config.yaml
num_hidden_layers: 11
hidden_size: 384
num_attention_heads: 6
num_key_value_heads: 6
head_dim: 64
intermediate_size: 2304
vocab_size: 2847
hidden_act: "relu"
norm: "layernorm"
norm_place: "pre"
norm_eps: 1e-06
positions: "learned"
qk_norm: false
attn_scale: 0.125
bias: "qkv"
tie_word_embeddings: true
parallel_block: false
init: "normal"
init_std_qkv: 0.0145
init_std_o: 0.00308
init_std_up: 0.0145
init_std_down: 0.00308
optimizer: "muon_variant"
learning_rate: 0.00617
lr_mult_o: 1.57
beta1: 0.9
lr_head: 0.00535
max_grad_norm: 1.0
warmup_steps: 200
schedule: "cos"
final_lr_fraction: 0.1
batch_tokens: [32768, 65536, 98304]
max_seq_len: 512
doc_mask: true
train_tokens: 971600000
max_steps: 15108
dataset: "wikipedia_en"
Each number is 50 + 10 x the weight over its row's rms, rounded and kept within 0 to 99. Layers, rows and columns count from 0. The size before them is the row's rms in percent of the matrix's.

# layer 8 MLP down (transposed), 2304x384, rms 0.0169, rows 1502-1529, columns 256-383
108:57 45 39 44 51 40 28 39 30 68 45 48 59 57 55 57 50 51 42 32 55 53 56 60 49 29 56 52 67 70 37 49 38 66 63 35 57 54 23 53 61 53 55 49 49 48 43 67 31 59 37 42 40 55 62 37 45 46 53 33 54 50 54 52 50 68 42 48 47 59 56 41 56 52 43 64 46 31 52 65 56 51 46 53 53 59 43 34 60 43 60 61 44 48 50 52 58 32 66 52 46 54 61 58 57 24 49 53 65 61 30 41 59 48 36 46 72 48 43 57 57 33 39 58 49 60 52 53
091:22 51 36 73 46 57 55 47 52 53 51 42 54 53 69 50 78 44 49 49 59 54 58 67 68 28 52 61 57 50 52 46 50 43 45 44 44 32 48 48 56 52 56 38 33 32 33 42 33 40 42 50 59 59 45 57 51 56 51 52 55 42 58 42 47 43 48 55 45 52 64 52 43 59 44 63 54 48 56 51 43 69 47 53 45 54 53 63 53 44 59 45 37 59 42 46 30 65 43 46 24 64 42 55 46 54 46 58 37 33 37 59 58 55 47 40 55 46 37 37 44 46 61 52 41 45 47 48
095:49 46 49 54 41 49 59 42 37 55 57 39 61 38 60 36 64 42 56 43 50 57 40 64 37 48 50 51 59 48 26 60 56 45 59 58 33 47 56 27 57 61 62 57 43 63 48 51 54 56 36 49 34 59 53 63 50 45 49 47 50 36 58 42 42 52 44 69 45 52 50 60 30 34 46 64 61 43 36 66 47 43 59 70 64 69 55 38 50 55 30 55 39 61 67 55 64 41 56 51 56 72 53 48 40 50 39 49 56 51 35 55 52 48 38 52 49 49 61 48 45 57 46 61 63 34 60 63
092:45 40 53 51 68 58 63 50 69 49 48 63 51 64 54 58 44 63 40 61 47 56 59 37 57 36 48 38 59 43 51 43 77 49 56 46 46 37 57 64 54 51 56 39 61 53 45 48 61 52 54 49 47 50 54 56 56 51 52 63 43 60 51 56 57 51 58 59 47 40 54 50 54 76 60 56 55 50 84 51 54 59 58 53 52 45 41 40 47 52 80 39 40 38 54 36 49 58 41 49 39 41 58 53 47 55 64 51 29 48 58 50 46 59 64 37 58 44 65 57 46 60 29 55 48 48 51 52
136:54 48 38 38 45 63 53 51 41 56 28 54 50 58 61 40 73 44 49 42 41 47 53 65 48 37 55 49 42 40 53 56 42 45 60 45 41 51 53 51 52 44 57 54 47 50 52 55 28 63 35 52 37 58 35 44 52 44 82 48 46 48 41 56 50 34 52 46 58 31 35 56 53 56 50 50 45 49 64 47 50 58 26 43 55 42 61 68 52 24 56 40 42 56 52 59 43 57 43 60 57 61 54 35 58 59 38 41 50 46 47 36 40 54 47 53 49 43 57 40 50 44 72 64 62 50 40 49
101:74 46 45 40 58 40 29 61 56 53 66 45 58 57 65 29 49 41 65 56 51 64 58 59 64 33 59 58 60 54 58 39 36 39 51 46 47 55 54 50 35 40 65 61 60 40 59 42 58 48 49 51 62 52 56 53 43 58 37 60 40 60 59 61 48 44 42 58 68 39 31 46 49 46 33 50 61 70 33 38 37 36 46 28 60 56 38 39 39 60 67 67 40 52 64 54 51 60 46 76 55 44 48 47 49 60 50 37 51 29 50 58 66 44 47 59 50 47 43 55 60 51 56 44 24 58 56 49
099:73 57 47 36 40 43 67 48 65 46 26 50 63 37 62 30 44 55 43 32 68 50 49 64 52 55 54 60 69 36 44 59 54 41 69 61 52 51 38 57 38 42 37 25 50 44 53 50 49 57 75 50 46 70 45 45 61 46 55 58 49 62 59 62 48 55 62 41 64 51 35 43 51 25 71 39 59 45 59 54 30 58 34 65 68 55 48 49 51 40 55 63 29 36 37 24 58 46 56 68 51 56 69 55 66 57 51 37 55 62 49 61 67 41 34 58 59 24 50 41 62 44 63 47 49 45 54 47
099:52 49 51 43 33 45 46 61 45 40 34 61 52 40 47 42 57 55 57 40 46 47 58 38 69 35 52 43 50 50 51 48 49 49 63 52 36 45 49 46 26 49 45 80 42 50 48 63 22 45 54 48 40 50 70 57 67 56 52 59 60 60 51 67 16 39 58 52 52 42 42 45 56 53 58 57 54 36 49 57 64 52 53 63 53 64 52 56 29 50 43 56 50 43 79 61 49 41 37 38 62 50 45 38 46 48 57 44 60 46 44 65 54 49 43 56 47 62 50 39 55 51 54 49 56 53 60 46
100:41 56 44 62 42 43 37 55 54 43 45 34 75 44 63 42 50 38 63 49 47 37 40 31 39 56 69 45 58 57 57 43 61 62 55 44 51 57 35 54 61 54 55 28 65 58 43 56 55 42 43 31 62 56 54 40 57 58 45 50 19 69 60 38 54 61 39 47 66 34 55 46 34 38 47 53 44 57 31 36 59 54 48 60 33 48 46 58 28 59 43 53 46 35 59 64 35 43 65 48 59 52 61 63 50 39 55 56 45 48 52 66 44 16 51 45 58 56 57 57 52 55 61 30 61 48 44 42
092:61 62 43 37 56 48 54 45 53 43 32 47 30 51 51 58 39 59 71 61 61 53 48 57 62 56 56 37 44 45 55 54 43 49 30 48 38 42 59 64 34 44 46 45 86 62 57 37 43 43 47 68 56 55 51 44 44 49 54 35 40 61 63 42 57 45 62 63 55 37 48 52 49 31 48 57 36 43 58 60 55 54 51 48 54 44 43 52 47 62 34 51 39 50 51 63 36 53 49 64 58 52 48 43 45 68 48 33 27 60 55 48 49 41 51 35 37 44 48 65 47 35 31 35 51 37 48 44
104:63 52 65 34 52 58 58 53 29 44 51 57 42 53 42 45 37 32 45 51 56 45 44 41 45 40 59 58 28 68 61 50 37 44 62 54 60 44 55 55 54 52 39 73 45 63 68 42 50 48 71 57 50 58 46 49 49 49 72 63 41 33 52 31 68 38 49 43 61 42 91 47 59 44 47 49 62 63 50 50 60 29 41 62 35 43 44 56 51 65 42 52 38 39 51 43 48 55 54 50 50 47 49 47 60 64 53 54 58 30 68 60 45 49 58 50 40 47 54 43 49 50 50 50 52 44 29 48
096:70 52 44 56 51 47 64 39 53 52 43 37 56 36 44 56 59 61 60 53 46 60 49 52 37 50 48 61 60 46 45 52 43 41 44 52 44 47 56 56 57 55 57 61 42 51 52 44 52 43 52 53 55 41 59 33 46 60 41 46 58 52 43 36 67 53 68 79 49 42 66 57 33 70 39 45 52 69 45 56 51 39 50 58 55 35 41 52 76 61 45 67 62 32 40 47 55 39 58 48 59 61 42 66 35 30 39 61 37 51 35 45 66 51 53 54 48 51 42 57 61 45 55 53 46 62 50 48
104:63 53 54 45 61 47 54 57 54 46 41 50 45 32 45 49 37 48 40 44 72 55 51 39 48 60 39 49 39 62 43 78 40 58 54 54 70 53 51 64 47 45 40 33 46 44 59 47 51 49 61 45 56 40 56 57 55 66 57 58 40 56 72 41 45 42 59 81 47 34 25 65 45 32 47 36 66 48 39 39 54 39 62 48 64 47 40 55 58 50 36 48 44 56 67 47 70 57 56 53 49 44 80 52 64 23 50 66 45 53 50 44 51 43 67 57 48 38 38 49 64 48 48 55 55 41 45 60
094:63 54 46 56 54 51 30 62 66 25 62 48 58 46 48 70 59 50 42 55 49 50 32 55 54 63 51 48 65 45 61 50 68 46 42 38 34 59 29 45 49 40 40 54 49 46 58 47 43 67 59 54 26 40 44 55 57 51 48 65 33 67 39 49 41 42 60 49 47 46 56 40 45 47 41 53 34 67 47 54 68 52 63 63 55 56 58 31 61 57 52 47 55 54 44 36 33 47 33 37 41 40 62 60 57 42 54 55 47 52 47 35 51 63 65 44 41 45 64 47 41 30 62 42 44 51 54 55
098:53 47 54 49 69 68 60 46 52 49 47 53 43 63 54 58 60 63 35 47 59 43 43 53 47 38 50 44 26 55 50 58 44 44 49 66 54 61 53 50 46 53 53 56 41 39 58 65 38 55 38 55 56 48 59 58 52 48 38 51 38 46 54 63 64 36 35 52 43 42 45 30 53 44 46 51 61 51 49 53 61 48 65 42 66 69 50 56 45 40 45 35 43 45 42 44 59 58 43 64 37 50 51 49 49 35 43 55 47 43 53 53 49 36 48 54 53 58 50 48 51 65 60 46 60 45 45 51
097:46 55 52 53 70 52 47 57 57 51 50 53 59 47 51 42 50 66 39 61 57 48 49 48 39 67 44 52 40 47 33 77 39 49 56 48 49 53 70 47 49 61 69 56 49 64 45 47 44 55 56 58 47 58 55 54 56 44 57 52 58 39 40 46 51 33 44 79 47 45 45 70 58 56 48 45 48 49 53 63 53 32 72 57 52 36 53 52 45 55 69 37 38 54 72 51 69 53 57 34 39 32 47 60 43 41 35 38 56 45 52 50 40 62 53 54 36 57 48 34 59 42 49 42 65 59 69 42
105:42 55 68 34 31 63 34 50 60 44 49 40 66 68 62 49 63 64 46 56 41 63 63 46 58 48 55 51 31 40 52 65 68 57 62 59 56 27 45 45 45 52 33 40 54 56 46 58 59 40 39 42 27 35 60 68 47 47 45 56 55 33 52 55 52 33 39 59 62 26 38 53 55 45 49 38 36 72 42 56 53 44 37 31 45 64 63 59 40 44 62 49 53 38 63 42 49 65 37 27 48 53 69 46 51 43 40 37 46 50 50 59 42 67 69 58 58 56 52 46 47 63 51 60 41 61 61 54
096:41 50 51 71 32 40 45 34 41 53 46 53 38 50 42 56 44 63 60 55 53 52 62 42 49 37 65 48 62 47 46 43 34 65 41 39 57 31 25 52 41 55 51 64 41 60 54 56 48 38 27 55 47 49 45 59 63 57 63 52 57 52 69 39 70 40 42 46 52 45 44 46 51 32 62 39 42 54 33 42 64 55 46 50 47 58 46 35 65 53 45 55 59 54 46 62 49 60 43 51 46 54 27 50 45 67 57 61 52 50 60 43 51 46 74 59 48 60 47 27 74 42 61 56 42 40 42 43
108:59 52 48 55 35 66 43 56 50 48 40 60 58 45 43 38 64 50 63 56 44 41 54 32 40 54 54 39 43 32 58 49 47 39 48 42 60 40 57 48 50 44 24 63 42 53 54 55 56 50 56 39 60 31 39 44 52 46 46 54 54 60 47 55 56 72 43 49 49 34 72 31 33 53 49 48 55 58 49 35 65 37 34 48 59 61 36 51 57 48 44 42 71 54 42 50 28 49 40 58 35 50 64 28 52 56 54 63 57 57 59 50 55 48 43 36 53 52 58 24 44 33 52 49 55 36 63 55
096:58 64 56 73 65 45 78 57 32 31 55 59 49 37 58 43 66 60 37 32 70 41 54 47 46 30 56 65 53 47 65 39 30 54 69 45 68 40 50 51 42 45 42 57 63 48 58 44 52 47 48 54 55 43 51 39 47 59 36 62 47 54 39 55 51 49 42 42 44 41 50 74 46 54 41 47 55 39 42 46 66 46 42 54 52 35 47 47 43 51 51 37 55 58 64 59 54 53 46 47 52 58 41 41 48 54 49 52 57 51 35 62 41 59 54 52 42 52 41 47 54 55 53 42 52 37 40 50
104:50 37 57 47 50 44 44 37 48 43 50 48 57 46 52 46 62 51 46 50 39 36 50 60 46 62 80 37 56 46 41 48 26 33 66 48 47 53 36 57 43 43 43 56 37 71 48 44 58 44 39 48 55 67 67 52 38 46 40 54 60 56 46 53 45 46 53 72 46 53 63 51 28 47 52 49 55 52 48 52 53 44 29 50 39 58 70 67 67 63 40 38 58 43 54 55 49 48 50 87 40 73 39 45 53 44 62 40 46 65 43 55 51 33 45 57 43 49 42 35 56 43 62 45 49 47 46 42
099:39 40 40 52 53 39 58 62 67 48 56 53 57 51 73 49 62 51 41 62 59 33 50 49 53 49 46 47 48 45 50 57 52 55 48 56 38 51 34 60 53 51 26 56 49 62 64 46 62 52 39 46 58 49 57 61 62 69 42 48 45 28 68 44 51 55 52 45 23 79 42 51 61 37 58 51 48 44 43 51 44 52 51 41 37 43 51 71 38 34 45 50 46 60 54 55 41 65 57 52 59 59 46 68 63 33 49 47 41 52 43 62 45 52 51 35 43 54 59 48 43 50 38 34 65 59 54 80
099:56 56 53 31 38 32 46 64 50 61 38 41 51 67 45 36 42 52 39 61 45 71 49 48 52 41 63 37 36 62 69 64 22 49 59 49 37 44 52 60 37 43 48 67 60 54 59 49 45 40 60 54 36 44 36 51 43 49 64 50 54 52 48 49 43 50 47 54 53 56 45 47 34 56 48 51 38 42 55 59 63 56 40 42 47 53 60 48 47 56 70 33 46 43 55 21 37 49 49 61 43 62 40 69 54 41 52 66 61 71 46 43 64 49 54 46 42 48 51 40 65 44 68 50 51 41 44 62
134:42 59 50 62 54 44 26 57 48 42 43 49 37 51 33 52 54 42 23 40 57 38 36 44 37 05 41 62 60 56 39 47 55 42 38 57 48 62 38 55 42 36 49 23 48 53 44 56 47 63 44 48 43 46 39 74 46 56 53 70 40 64 49 62 41 60 68 44 46 50 55 45 26 51 43 57 59 70 45 58 54 50 55 56 46 45 49 59 44 64 50 54 56 39 46 54 44 39 47 34 32 49 47 37 56 55 56 42 50 54 78 58 35 38 55 55 54 45 37 61 51 56 59 67 43 54 46 46
095:61 54 57 61 62 59 56 58 49 42 44 47 45 39 45 47 46 65 52 49 56 61 37 71 53 10 53 39 46 40 39 34 34 56 43 61 52 56 44 26 72 72 56 43 62 53 38 47 43 51 53 57 52 47 66 53 56 33 54 46 36 57 61 51 59 64 45 45 46 67 55 43 65 51 48 46 75 55 54 39 44 44 52 41 49 53 58 54 50 48 53 41 52 55 50 39 41 37 43 47 61 46 51 54 45 38 61 52 60 62 52 51 67 54 53 65 53 42 38 52 48 58 43 50 49 46 61 28
103:34 50 59 34 50 44 44 46 61 26 24 44 36 43 60 42 57 64 49 38 47 46 57 55 65 60 49 47 43 51 49 49 46 56 45 66 52 50 56 44 58 66 42 48 57 54 42 58 61 51 43 51 38 46 48 44 67 41 43 58 55 55 57 49 40 50 54 39 44 35 50 24 61 50 55 50 39 46 70 35 56 66 57 44 51 47 70 55 58 61 48 45 51 69 43 73 61 49 34 44 45 55 32 58 48 46 54 51 72 31 45 53 56 50 66 44 50 54 56 28 38 59 60 30 52 53 43 56
104:37 64 51 50 50 63 49 53 65 45 39 40 66 50 45 64 53 46 42 45 41 41 35 48 51 60 44 51 45 54 49 46 55 48 60 50 27 41 43 53 57 51 45 68 64 32 50 46 47 54 61 43 45 48 30 43 24 51 34 39 37 66 39 48 57 33 50 65 59 39 32 56 51 53 46 34 35 57 61 46 52 76 50 49 56 39 41 43 57 37 46 35 64 35 56 57 56 29 48 56 50 38 57 55 43 62 46 36 54 49 47 49 60 40 60 55 48 52 49 50 55 49 54 31 43 54 54 53
103:44 68 50 59 34 43 46 55 51 49 45 59 41 53 60 46 48 71 62 57 60 53 62 38 58 56 35 63 55 51 62 47 52 45 49 52 55 47 32 54 42 61 49 54 41 49 58 36 39 60 47 58 46 33 67 31 51 55 48 48 69 74 48 53 47 41 50 57 41 53 49 48 25 56 47 40 39 65 57 36 53 57 48 51 52 43 62 39 48 43 49 49 71 47 58 32 44 38 55 59 37 48 55 71 38 39 57 24 62 46 39 43 47 45 56 51 65 42 47 51 39 50 36 38 54 68 64 55
# layer 8 MLP up, 2304x384, rms 0.0942, rows 1503-1529, columns 256-383
097:67 44 51 39 34 48 50 40 46 57 63 57 47 44 53 56 48 36 50 62 44 52 53 38 40 36 55 43 54 52 66 55 42 58 42 61 46 55 56 41 56 53 52 63 62 61 45 42 48 50 53 44 54 48 47 38 62 43 50 41 70 31 70 53 50 44 24 44 56 40 49 55 62 55 46 81 52 44 38 49 49 59 43 50 41 34 54 45 44 63 51 50 43 44 62 65 66 42 49 67 85 64 64 58 44 51 32 49 64 56 42 52 57 53 37 26 48 50 43 48 31 56 58 25 43 40 45 43
104:63 63 62 57 48 37 67 47 56 59 68 46 57 50 49 46 62 61 57 48 44 57 49 40 60 40 38 48 75 59 60 46 28 54 51 53 67 43 51 64 29 48 53 42 45 44 57 40 51 43 61 57 53 30 38 67 37 44 41 45 47 43 66 59 42 49 51 58 53 49 52 28 55 50 56 57 43 64 56 26 37 54 66 48 53 44 66 62 63 66 50 59 55 42 34 46 52 66 44 59 56 44 56 44 48 75 46 65 45 46 50 60 40 37 67 38 48 42 47 48 66 57 59 44 36 50 59 58
096:63 53 45 54 42 53 46 39 65 60 54 46 56 33 61 48 55 37 42 43 39 59 50 58 60 43 39 50 49 50 42 61 38 50 59 42 56 56 40 52 50 53 37 46 31 47 47 51 49 49 46 34 34 53 69 65 57 47 49 43 46 39 41 70 44 24 39 49 63 43 44 42 38 36 60 63 54 55 44 49 49 63 41 47 67 20 58 43 57 47 34 61 65 56 54 47 34 43 46 54 70 35 36 32 55 58 49 56 47 53 55 65 36 51 51 53 44 48 35 44 45 59 69 69 50 49 35 57
127:66 54 58 42 42 60 49 54 55 61 51 58 55 62 57 47 36 29 38 41 31 53 63 63 56 51 57 62 49 43 60 52 38 35 53 50 35 52 48 54 39 44 56 44 50 56 45 49 47 64 51 61 45 55 43 43 61 34 60 44 25 47 46 43 47 45 47 55 62 38 57 54 49 70 62 50 37 50 74 39 53 45 47 37 64 54 70 53 50 53 48 52 54 65 59 64 59 51 42 59 47 53 32 37 52 48 50 55 47 34 69 31 67 38 55 67 61 47 61 49 59 51 58 61 47 48 41 34
100:40 34 40 49 55 63 64 39 48 55 47 51 55 43 43 71 44 53 41 55 59 33 49 52 32 43 43 46 38 62 56 56 72 39 49 45 41 60 39 66 46 54 50 57 50 51 41 68 41 47 49 47 34 34 54 32 59 42 50 43 55 63 45 65 60 58 46 51 35 46 55 69 47 54 47 46 45 43 59 52 31 48 39 39 55 42 54 47 64 42 34 56 58 47 60 55 41 39 32 40 52 47 45 56 56 41 46 60 58 33 54 61 38 45 52 58 58 61 58 54 45 51 51 66 49 47 40 38
102:47 54 35 34 51 38 36 62 38 49 59 46 46 74 51 45 72 51 56 34 57 55 48 47 30 42 39 46 58 43 51 56 41 48 48 60 48 66 49 45 51 55 49 61 44 73 53 44 43 64 54 49 48 68 51 50 57 53 60 43 42 49 40 19 49 29 42 49 47 50 43 58 42 39 32 43 49 40 59 44 62 49 46 42 35 35 56 62 39 59 41 54 65 62 38 43 56 56 49 36 55 62 34 47 49 53 40 43 41 33 49 52 62 55 40 15 34 43 37 51 43 48 61 56 50 49 65 57
097:57 45 32 64 49 53 52 44 46 61 61 44 40 61 33 50 53 66 45 69 51 54 75 39 46 54 47 43 43 37 55 41 41 38 32 62 44 48 28 40 53 63 63 47 49 64 63 36 84 55 56 44 61 56 55 57 38 34 48 46 32 57 61 47 62 51 57 61 56 43 55 41 39 45 30 40 33 61 58 46 37 47 52 41 35 64 48 62 59 57 30 69 53 49 31 60 56 43 51 41 45 47 49 60 52 52 62 40 52 34 62 50 43 51 50 29 40 39 38 58 48 55 47 49 24 58 41 33
103:47 48 41 49 45 29 49 60 79 61 55 50 50 42 52 40 57 74 50 49 44 55 32 54 35 54 50 51 63 61 51 49 49 45 56 59 46 54 36 32 52 60 49 47 54 48 46 61 51 43 37 58 73 33 77 32 60 56 52 36 49 47 68 46 67 47 49 59 55 51 52 64 30 47 48 40 42 59 50 51 52 58 36 56 40 51 47 35 57 40 33 53 51 51 38 51 60 57 37 54 42 41 66 45 51 41 35 55 45 54 67 21 54 36 54 32 64 50 52 54 52 54 49 45 35 70 47 58
095:50 51 43 51 44 68 47 54 57 46 40 57 50 66 67 32 41 50 51 44 53 40 55 54 49 47 48 49 62 64 46 43 59 58 60 52 57 59 30 55 55 55 50 61 48 41 51 45 41 54 46 57 43 56 42 46 53 44 54 59 68 44 35 51 45 48 33 31 52 46 62 27 28 45 37 58 53 48 34 39 47 53 51 54 53 42 72 49 57 60 55 57 44 38 29 44 49 54 42 42 51 50 53 27 58 52 47 59 51 30 45 68 31 27 36 44 75 44 44 56 46 61 74 71 38 46 38 58
105:46 54 42 51 46 57 52 44 44 44 63 49 49 27 53 44 37 66 60 48 33 63 31 53 49 57 55 51 48 15 49 51 48 43 41 68 47 60 44 28 68 32 64 62 70 42 53 44 70 44 44 66 55 27 45 37 56 58 54 50 55 54 40 65 39 52 38 43 61 46 51 67 61 39 27 47 37 54 61 44 57 56 73 57 47 31 54 72 59 63 67 45 47 46 40 48 57 43 47 48 40 45 51 27 49 60 44 42 49 52 58 32 59 54 60 43 58 48 47 59 36 36 46 53 51 43 50 69
103:52 42 68 67 46 51 37 49 57 40 57 50 61 41 45 45 31 49 45 47 41 47 54 57 65 42 47 50 41 53 52 41 53 32 40 61 59 50 61 54 34 54 37 43 54 66 63 35 40 65 36 49 38 44 43 61 66 36 57 33 42 52 39 41 42 57 55 43 47 51 41 48 33 52 61 44 37 47 32 33 64 55 45 68 63 63 47 67 51 68 36 29 56 67 53 54 53 49 38 57 54 53 35 55 49 66 60 58 51 37 25 52 54 55 58 57 44 52 46 51 46 46 51 63 53 43 39 41
103:52 44 44 66 76 65 47 42 46 58 55 53 47 55 54 43 56 52 59 60 30 47 47 57 51 59 62 35 51 37 64 59 52 43 55 60 53 38 49 45 54 40 58 47 23 65 60 54 44 50 48 47 33 49 63 55 59 55 52 53 45 62 53 39 52 53 35 52 68 44 47 58 54 53 64 57 47 61 66 58 27 34 41 59 54 71 48 50 54 44 49 50 50 53 33 35 43 71 51 48 43 33 50 46 37 65 58 44 38 38 63 52 29 40 44 40 58 69 63 46 51 46 53 43 47 55 31 63
086:41 35 41 45 53 64 47 43 50 79 40 34 50 35 55 40 41 69 52 44 46 47 67 48 58 57 73 51 42 59 45 38 62 43 57 51 54 62 50 53 49 37 46 52 43 63 48 52 76 49 57 64 61 42 52 54 44 62 49 22 49 39 56 50 50 55 50 45 55 35 42 61 36 50 50 63 60 50 51 50 50 38 57 41 50 42 47 42 30 48 42 67 44 33 69 77 61 46 60 63 52 56 58 50 46 67 54 53 43 70 45 48 38 36 58 36 53 43 62 48 56 65 56 56 43 41 42 47
093:65 50 49 49 43 27 46 51 55 50 54 48 44 57 52 43 43 42 38 52 53 50 51 43 44 49 60 45 58 43 61 32 42 50 42 47 74 53 50 43 55 51 62 55 46 63 64 38 54 49 60 30 45 39 45 29 47 59 42 34 54 63 46 61 41 55 37 39 48 55 36 83 61 46 36 47 54 44 57 46 47 60 38 36 31 39 26 49 59 43 50 49 53 46 56 53 46 53 64 53 57 46 47 42 58 40 57 55 52 50 39 54 56 52 46 36 82 53 52 69 54 52 51 49 43 63 51 51
100:66 29 52 57 52 28 46 35 52 31 38 58 47 34 50 72 49 38 55 38 62 44 41 56 64 67 51 63 50 53 46 52 65 54 51 55 43 46 42 53 52 38 46 40 50 33 47 58 42 45 47 51 52 38 39 62 55 62 47 45 38 65 52 50 32 57 52 40 58 43 40 71 57 49 41 33 54 42 41 51 43 69 49 57 56 49 53 60 50 42 53 45 45 40 49 28 23 45 40 55 50 49 56 39 55 51 50 50 36 48 44 53 66 50 51 53 78 46 53 57 55 42 48 49 43 37 38 53
105:40 36 70 48 44 55 50 53 52 53 52 47 37 43 57 54 47 50 61 49 67 46 49 50 71 44 35 61 55 49 45 47 43 57 40 37 46 46 46 58 49 34 43 49 37 47 48 45 58 42 57 48 72 67 54 49 53 59 37 55 36 67 50 51 59 51 42 34 39 66 50 38 38 38 51 53 53 59 53 47 54 44 61 60 45 44 47 43 44 53 58 45 38 41 49 57 55 56 23 66 54 44 36 41 60 54 60 63 44 52 42 47 59 44 49 48 48 44 64 39 59 62 52 42 35 43 45 54
103:56 44 56 45 54 52 53 67 46 36 52 54 50 59 63 38 45 57 46 36 49 64 58 56 58 33 55 47 60 48 62 51 55 52 46 67 34 55 50 44 39 30 52 49 66 60 57 33 53 49 36 57 44 36 61 44 57 53 57 55 54 67 51 53 43 48 52 36 67 55 51 61 49 38 51 84 51 49 37 42 29 54 67 42 50 73 65 49 49 43 50 52 54 38 48 40 54 47 51 57 52 41 39 46 59 33 53 47 57 51 45 51 38 72 43 38 45 38 52 42 20 52 36 41 50 57 44 41
099:50 31 50 44 49 37 51 63 47 39 29 63 40 43 56 35 58 38 55 53 45 47 47 54 55 41 37 47 50 46 34 53 42 48 39 43 52 73 61 47 38 53 41 49 48 62 37 58 52 68 46 57 50 47 61 45 36 41 79 62 47 47 50 55 66 44 48 56 31 31 44 55 49 67 55 56 51 41 44 41 59 37 58 30 53 36 73 56 48 43 40 51 50 41 58 60 49 55 40 42 48 52 36 31 72 59 55 36 39 70 54 38 89 53 56 71 43 59 35 56 33 33 54 58 50 29 44 44
101:60 48 44 54 54 42 41 44 40 53 35 47 50 55 64 50 44 34 42 45 47 53 43 60 49 46 49 44 64 53 41 46 71 27 44 46 60 47 59 39 32 45 37 42 56 50 62 50 72 49 64 36 63 42 65 51 45 43 53 60 51 52 48 56 47 43 47 46 53 55 37 37 40 50 47 67 48 38 52 51 31 48 73 46 50 46 51 34 45 59 46 53 32 56 43 39 45 46 40 41 53 57 43 64 48 50 50 58 48 57 66 59 43 52 43 42 57 40 59 44 43 70 64 63 39 66 47 38
097:56 55 49 43 58 31 40 59 57 53 66 44 45 45 64 53 56 36 53 43 50 58 52 54 50 51 37 57 33 60 45 51 60 63 39 67 45 43 69 53 44 44 58 45 49 36 39 44 60 55 58 43 48 40 34 46 74 60 64 50 43 44 51 59 49 49 63 58 55 57 52 50 47 47 54 45 48 44 46 55 56 60 46 55 54 65 47 37 51 31 52 49 36 68 57 45 60 55 56 29 47 25 40 46 36 60 47 49 34 47 58 70 47 62 52 51 56 64 48 55 42 58 68 31 42 60 60 52
101:65 33 60 48 27 52 45 40 44 61 55 55 62 40 40 45 51 57 67 43 58 68 54 46 54 45 42 49 64 58 41 45 63 60 40 43 47 44 46 53 57 39 59 59 50 48 40 42 48 47 73 56 40 40 51 38 74 55 43 46 47 50 65 48 42 53 48 39 60 37 45 49 35 51 42 31 47 60 48 34 72 54 42 43 68 51 65 57 58 55 37 58 52 50 51 32 50 52 41 50 56 46 45 53 44 57 39 52 46 54 56 46 49 57 44 58 70 60 53 55 50 64 45 44 40 42 20 69
099:58 51 52 51 66 49 47 28 57 41 53 41 46 42 69 55 41 48 42 64 49 36 52 35 53 40 48 77 52 35 49 44 64 35 46 55 49 41 50 46 48 52 53 46 55 72 41 54 53 48 56 36 47 46 70 55 58 39 73 45 55 61 34 62 59 58 50 45 55 45 45 59 44 50 33 40 55 64 61 52 44 57 53 38 53 73 52 55 59 51 45 59 67 62 47 44 57 74 47 30 34 50 58 32 63 69 42 62 62 28 60 61 36 62 52 65 65 42 62 56 65 42 50 44 59 64 32 35
095:50 49 45 36 48 57 52 54 34 49 44 50 42 56 56 36 27 41 41 53 34 38 43 52 57 45 54 59 48 58 36 47 41 38 71 56 56 47 44 58 53 48 59 55 43 45 43 46 50 54 63 63 47 58 40 50 66 75 46 46 57 50 48 55 46 57 45 46 34 44 34 42 54 59 41 26 47 60 42 54 42 59 51 27 79 49 48 55 44 62 61 53 46 48 46 38 60 36 43 58 51 43 52 67 56 40 51 62 50 59 49 69 55 71 59 53 36 47 29 34 54 35 37 67 32 46 48 69
106:57 55 41 43 36 46 38 50 45 41 32 63 58 50 58 54 43 35 42 70 40 53 58 54 51 57 50 66 47 69 46 52 43 31 56 42 60 51 55 61 57 44 47 59 33 63 53 53 50 64 48 25 63 61 47 54 63 62 58 55 51 63 34 51 54 57 49 27 48 46 50 63 65 46 39 49 59 54 54 63 70 55 40 52 57 50 64 55 56 52 58 66 46 42 36 48 42 57 50 65 48 54 47 58 41 54 37 49 35 54 45 31 35 42 74 40 54 61 38 69 63 34 62 59 39 39 43 61
099:48 58 47 69 38 56 61 64 60 45 73 56 42 39 31 35 40 49 45 63 51 64 43 53 27 48 53 46 43 53 42 56 46 51 40 54 61 62 54 73 44 46 35 50 48 52 67 43 48 46 46 45 42 39 46 56 60 57 42 48 61 73 42 55 68 42 41 36 74 68 33 48 55 63 67 67 60 41 61 39 66 47 45 69 52 60 49 71 47 50 41 54 40 48 44 41 50 54 45 53 57 60 59 37 57 62 47 36 41 46 48 29 60 70 49 47 73 58 53 56 59 57 38 41 47 38 47 59
101:57 56 33 57 64 54 57 51 47 50 39 51 19 49 60 55 40 42 58 33 45 53 63 67 22 49 54 58 40 55 54 56 53 45 47 48 55 30 55 55 48 37 67 40 47 62 52 58 50 46 51 38 38 61 55 50 41 51 51 39 46 67 44 58 52 53 50 47 58 34 50 55 40 45 35 40 63 66 48 62 55 54 38 37 48 28 53 38 51 56 29 39 56 48 66 49 26 46 49 36 56 46 52 49 61 58 46 50 46 35 54 51 67 39 65 47 43 28 44 45 56 51 56 69 47 51 36 31
103:48 39 33 46 47 31 52 36 49 59 44 32 69 42 42 48 33 58 37 50 56 50 29 57 62 31 47 58 65 28 35 49 56 61 49 63 45 55 65 45 40 49 60 45 47 35 57 57 55 42 55 35 38 58 45 43 48 43 33 44 51 45 50 41 40 42 32 51 47 44 57 44 47 40 39 40 39 39 48 49 75 58 48 29 40 66 29 43 52 55 41 63 56 46 43 73 45 67 43 40 73 61 39 62 43 41 58 54 63 55 51 37 48 53 43 55 50 53 48 45 68 53 48 51 36 72 67 49